python train.py --hidden_size=384 --head_dim=96 --intermediate_size=1024 --norm="rmsnorm" --rope_theta=10000.0 --tie_word_embeddings=false --init_std_o=0.0211 --init_std_up=0.0211 --optimizer="soap_variant" --lr_head=0.00914 --max_grad_norm=2.0 --train_tokens=542500000 --dataset="wikipedia_en"
Each number is 500 + 25 x the weight over its row's rms, rounded and kept within 0 to 999. Layers, rows and columns count from 0. Numbers have three digits each. The size before them is the row's rms in percent of the matrix's.

# layer 4 MLP up, 1024x384, rms 0.0907, rows 961-1023, columns 192-287
102:512535467527518470520508519452528498493525492508482446487541505504503498467526483473475481508541502499489515468514515500517505505505538483509505522495474500497467511501479531475489502494474495488498514484458492505448498503539472477468504483494510483519508494511566519483510531507485499505
094:494439512516436555510517486487475498512492478529476519494525530530496509485495497479476485522499479482525498493528528467480499470503503506513512524515497471516528519521498491442473481476485547477481560494499516496472476544468540525470543470491476519491511446522525506526520484498538543499
098:462527544542475539495513512502502503518519509496522539463467556490509484528508532484479503538492546472503453469520523493489527520546522511518478513514516523486519509487482500447454482514492482471518514501500517502502474518498479494492446520557488506500470492521514495519512492528476504507
105:508497468485480507517469477479519504481501483492505468489511461495544536528534451495511537501513541530508491507466460491522501459524497471478518503560507557472502520450501493534491514571506528504556512478500466537515496497488487455503515517461509500506510501543534508507470488500498489465
103:486470520526484518533514528497438494495491512490505493506540527438482440482472525512498530480499463525541539518520507476508525509514522506511550531499507518526445509478477505492485468535484510501499511497524493505503530548509519511513514523513494456488503492464492482484539484536482550485
105:518515517484520468497505456509514498497488518506484491497558531496487502502514458502515504510536505522524495514546490518477514479489523498504534510510459525493574526516484535491511527506477512541533462545462456496492502518452502510497534504519499503460461496499486547527523503489450521461
104:473461513535467471557503506493500504467487505507515490537490507483488549499495474541535491474486503492510485505485480514515511500513483477522473534528513486522484537518510488511502481508505524485485471501519511530465532497494492485467500533469485511487478511502477513503500518440556547479
104:484519548527483510507531475484497508561528525525465471465504533451505502515498455486513503516504519452483476472508536489468491470480481471455509479467508533512530545489513508488506513463495533516552531529491529480518476504495476490503466480497526503494484503510505529501485527502478489461
095:490454520526465483493472530494529529505476520485453488486549471540500495525516495543511497464530442512513478486544493544507480530492495470483502500506488495545481478519529507497467481507529540465455469488500471533511493455522517491526500496491481486508487528517507451523513497522506487533
099:492515496488507508527552506489515459528495504520506522511528517525544467509473509450467496498533490570499481534517444462487472465482497462504511479450510487524499485489451521512501483494496536555532525498523502542483505555544474482506501484472487506535514512515502492487535540490516518491
099:514502481510491491495491500523518558522458463497493473514498505479515473465480492488486464556515494531523514462519445490527490508505481531511472492484467536544503501494523479517514474519519485495463470476475486486537481469478515500498510462526454497493490491490546540479483493501529557512
093:469488482531517506536510535462510457493515474499489536511514488544468460508497518468477480504497521512506527477550479491517483486484481460528512534468528485527494527499530485499497530531538512507517519476532498472500497511508511486482477479554542471526524529543520520495509508509519467512
099:509479487490491569539507508515506497440501509478555545516463480479487499490485476505484488510496465462546515482479541501496523475526434516480493498514479510521497512535491522477482485497472530467494516566510503543490478486543462508499548510468489489532484488533536473512491499493511499509
092:481534507479548520526543467467473489469473502475481516524488455458475507501518481529504469492497518467493448524534500548451509484501511477479552500497529543481506515526487478521484485534545524467480494470501514497533497469544507470529492506505495509526512519498515516517504481475477516476
100:510532472495467519488482522489451503512513525527484501464467515495472468514507517529476448454531482525497495535470474461539507503526472543507533490493460502555496496491502493482501497514507515551505510506499471475500529461471508492478437486477466509521521512465491509487448496516507501512
094:503467490529497483507499496505502536487464495522504476523501505508491548466467482522511504467449474464496485466489480516513521490493463508490497527505475480469496497533494500524533477482503503514511520514498515485520487498500528550504475507508477512490486474502522478489504499537478462424
102:527461495471492480491498475493480483478533484485520499455509517458499521514523487476510476514542519496483491485468544500503499471524467494521476492463530503516498468505494504491539498462544474475500538494545518474468478516470503486489504551471503515514527530480446521487504524496493488491
099:504485528494519521495520489507499498498498503456522470459493510514493478525492507530452514466511498526516474500514486502510521479563507517546481516455530505528527504526527493487500491515457475522520495527516497466538487520463503464552499529487488541509494540529491522499453491508483477527
098:507538474499435507500534495501478494515475465483496511477555533494523469447489501505493511508444505516533547482524476527490555467488514492501500499464555519477501532472473514491473532533510506491510488502502491508509487505519438475463505548555519454470512482496535527496459516520480507476
100:510518527516495470521545519514491491467511502524504534491560515492507527541495489505508480516490481471490511517495484475472494474490521441489479455522516535488526497516517477579521508501508489491545447515504479494489460493487503454515464470525511498513516486501525485512542517481504480479
096:568454515491504508479520536516513519484534506511543515477501530481486524468474457508481547489494490482502470502518499464458497503494471451441486504537513494491526496521545512498524503503565509495481507437487512516517457503483517494461507512484500500457545495436503471505506523496511488497
103:531502487520503480480525496506530520529493494495496473467509510513484516507530530482471486503505482532475476443529507562554463527487540520538527507476489495502516511515490458533507476504518543431509522511487473504473523454492502491464487484502491518513506489498494517516500533494512558520
095:506511466475515524553483494511482521463522486485501505476487519510492466477508536506468470470534513515500521532537549509489510522473453484454481514459536473507483534483480509513554479479485506490526487453481519516524512567490465490474490473500506485522475515518532514492516517475516535525
094:468520478539457534509532501542477514491487538546477507488512520465488510533509538489480482492524480503490503480511539526522489509530526503538506484490522541498588512479490512473482467514493451524464509562489525476475518506528426526488524462490473508499550523506520469477488549524477501467
098:531477514508475510511491480477501545465476491520510456453461528514480523509543498505527502485518540520510506458478478498504511501498518498546573518500494539549490551467467519531510488489481534467473544460484451541502528548561509490483532465502523524492510493500499493527497485498494518506
096:432545484523500507427480531505505492537505501467484480484456497537491504520488487544476481497518536520475529534536531479492485465460471518468456503467485474516479510544504486499544534478489478493482550530487470531503471483526465482517466454520494514564517481496471487522520532530537482508
100:526488542511512485482515473478543488443510476499483444496529522539515503531511522472552524450462527518497523486504499459518483573533499522479513532495486508462525484498510495517483573525515516497521440463491485542481514534488491503463532471471533533493465527460504508480515482489473513511
101:493528510450477454488501473450501524495511512513507534488553512510466510524449522485455478481481492486467509522462483479489529527462501528429520476463495515511502552520513510497491503512500515529474542519506509510488468498468482501515496476463543530481501503496477535496511493459511533459
093:482472526517515492505484548477531495476524516485539537470480506467493465507532507523499517496509520482493475511480478502503484484524525495505495504448484509500513520498516457491493513530479464517488494530493481515544493457477496480446487475491467455480480534489452492513488569486539502515
092:480509523511501485556489477502522519509494509481532492495460522526541435515511521478481515490475532527500476505547531507470435480499450526524535473484511514494481517448496451514525474491521512512487504450453516479481505536480466476498467493519492507502533482480455496498504510550509538485
102:500496450512467494464469495487471466522490496522493547445496496523475503551546493501460450533493508540501532508474489470494492475547442505533437459515537526513489480512470485488514459520521489488507501548503511488504469519493515531484452518476504486482492484462479546477529511525477470464
106:564545485527499511532537559456543506477469530468479466538519469521509529488522513480486534448515520517476529502484511501486484521478521498456460497495527498455485435521536493474522491544482504474519488472507519466468481484505485505531514490462461459487531514507494464471512485517500500461
098:508486469502482489489506476492554510514509520516539546514488479456484511480486528475531492500487521459499540453495516481497487512519494538478490503478506512518488511515521495522519512526500499456509527521515528505509518513532489510519519582496564519497499522464503499470535490517513520490
101:451515475463481485551510473490531534506495506476520512533530528519506490478510488484493487497510470469497507459549487502485472472519501480491501460505523511485469506508486514497498503522498486547503481494521486499485502518494538511498500515502522540524478514467496392485496494467500477509
097:538479471491505483507504487507524522525469514558518504537544487501528519504526504493493466523507484453522484461475511491502467563519513454525469487501520528480501495514493471560532465499518488498507523469510493506462483498514485510477456527502485481510494450491508488512527471473519503513
098:499487484453486508463463481493490469490505491530563523501481485507480502526469552520492505501513443547497537463406514528518535510501513477534531493521514532491507498505467469487515493487511516491508489495476490495492467527468527530495529529479513488523466490506492517484465491502504509533
098:462455497514506479472515478487478473527525506555476507500531493477479478494504511453496465491480508458482466446522501508456485493508497533550482499489475486512487500494497514507492503500453481504506486520487486494566521496484466458489497541510515545484504493487515506485477522464533479535
096:515520502453482523502521499499491557504516517492502522529550522474507502497542524518463510539534458499500518505520501475523488495507473486479450501509541483507508556487498470514514511478523530508540484508466461500488515496464483495519553477482472462502511481480501525556495463528459553504
092:479537538465482535509441483498532533466519498478493506534499509520497468488469489476460510506473517517492452550502503476510462536506520528469502474472523502500482509506508490494529511469473507481515501515515500527537506512509512485518463490467521469436507523491554505501438524505498479460
106:513554523479494553534483477532507508515534491524468478505536536484508531470527539525496480513513502522545493558504462510514498514512487540490456523513496491498509457519524541496483490505470490498473478476514497514522511518492522506499537508488454491514506506533478521485509531499532435518
094:481521505504496489454516456493530470495493511460510511524521533508499519503464477490492462536488509454492501499492548538488479489495520460505559492505462483504510442525495468433544447533482500483509470503539483526467510519506498491510512507525498489485485501506529527496537528528505499508
104:498522537437487510489549498524455467535517527539497515488503493504486504456527492482504511518507560493489503460502426524546528484511499510511496509538524496487469490474533519528511532509504508525512447535527491490506486464525514468473502499485479492489528512500497476475497471501480457494
103:507493574467519510547494490493471493517514533511469510496478507506510506482457487473530501520511511495465499500471510522530497502514512524506504521531481501543462521566546442464528520468528515474507543528563505486514476518516468480545485476514487489508507475494465495477490520507500499490
100:503511472530566547475496495481471473480486491470528493528485554481507515519511477537521502523513502500523518494493522510511506503502519497477448515513487544509516496517470514510486510523546531539496507518515537448481537481503507519550511502488520460519523473514492515541475473476467472520
093:491531509467506493516483504508466493496492415480503474523472520488490489509500545466509481493497540544522515503492510485511513515510474505492501488444475450480487504489500522509519472477501546477498534519476415487530488509520528485474505503478484541522525543547534545523518492503506517532
099:526499489542464491507493543487506458480422486510454491511488468535515518494502484477480468511512540483514494436467504486494477443499470485464474541538473499503481538442481562496520472517500551495482490508508451493510475502466518473471508473537508519491521481533508505484501486490507484510
104:561522442535558461487526515520496487523488462520496517538470466502499478489501489503556528488505482498526475511503490483501537544451517527465480475524508505459544510485458532532514481457486485496470456515462479496512480511480486521497502450554460506493490474499508510512486546495531534482
104:516474529463462458533469493499484539525511500497542498505520512503469506482520505484497563531496438480523526495525510511482511541495484499519516474496506499529492506540475462435452511475509520499523517498525513494479464475465505489510513463494546518493500533492478510532460481523512499481
106:528511498496542483485485507514430523515499483510546518510479490494523460478479452459481469554499512512457522480510505541518489508502510481517446499528523494502524489485488489507471467501515512479521474508496492485513474476484497511513526490488490472565529515528533499536514525489486476510
099:486436503508445505479507529539498504507480485540537467504477486491571508502470481513511514506542468525485503536490500520441511504471488470486516505481512490525558538483532537473516541465494544517508521483484478523458448492487507506511495503507540488539491464459497515488528463527527565558
097:467489470478500500479460506509470484482479522513468516526489474476536479460490483464484474536495505449481486499512505545495509523546502487519469537478515477473531506516512518476485521505506553497517493481498510509515508518491483491512489523517493522477512502448493466494522489519489522543
098:504517535497533514443497496482474503512475525520525509489538460483550492457451466511500490495469476473492514495498485497531533529558520499517528484478517503543510512512520484524498490498529481476481521426531493513484523508501483546545493491503502480482470481502513524534485497452494519502
102:527496504505470452456506472534557541508506501470483484545515535505507479530517504514503525505455595540482516534513498483453503512489524507476523503498525501485492462485537484516502486460487459490510522493503460498537473535477549476544500493498506493531524492505484478530493491498506492525
105:529504546535512482537513489486547507495513512484504494530499482500448510512498488522498530448515526539507509503513512478483548495513452459496478486501549447468493483545539510460438455495499498490489550501513499494497535476498505504464495522484494537501515516426484491488534478486495515483
102:520526499555534494512453487477484520539508455536504494521457452468477500481509501501469508458489532521469534502530472485530508515523493514481480499516526503498487509487533502466491529479491513495556540525503465465537455527501481461483532508503463525513522514533555521526496489499504499558
117:494550490505451523478505507491508516508521516477516506456488531469529485465491522485490474517491525491485536482502509500540539492487499504543527489498484538487511504482531518502458463510455500484501491498515470497492505503500460508528475547451547492475505527494512515508467491462494506517
100:525479469480545498481530468498499499513499477484492516509510520544462489473494493536516504463499512501486501497495540453484497504527472506492518508486518505529522496539517448505490502511473566519491498556462486487530475459467486513497493471507491502471528461551492522505526523488474502551
108:543517513494536518486468524507526504502538535507497466486451528507525464522478492512509508513511521510537520503494496477539524510497505488503533495546519507489524509530508478493535496493487487542534442521456507513472529477508531553471474582494515510489524480470451511514510487508474545549
098:512520525474534474497469537482502507523461484542502500496535552507502499475534493506450527508530470509512508481508486545499493486442516449525468516508493529468458540499512531521496520508497482470503476493491486473481551498518515474493501478491505472505470501466487540502483487488484514506
101:496449475494492512515486471525470501464485519510528466483472483512474519542519476480491505492474483471527553482508499522527463452547503468491477481530498469489507497529488515500475528524495512466504455548530462502488503539515515505480491519480491508513505487484502436497519502501488498461
099:529482488529491480473488503521515488500465497496494510487507521482514506485506497476518454477533497501454486475530502506457494531461503535443484488461517487471497523503499484530524501518520456506484519492468530497496516504488469527571514480518484486457524471525519479546497476489527491497
097:509481541481519492513452527497509513508499510482485455504487446542555477517525506509540517533504525528539512487493523478505469496521465466481502550465447469514503557517496481466509523516530483503547568496488546517449497477509519482514514501519461482512505501472495480490487546501539519510
103:461535459489509513486510500498499522511444496491480467513479486512536499491465452520490509532515493492530513464481553516480495517454522546524499490532484508532498458557458480483507525496479494457561483462557472499510455530526520460479468496521488494504459524499473506479441484515502490504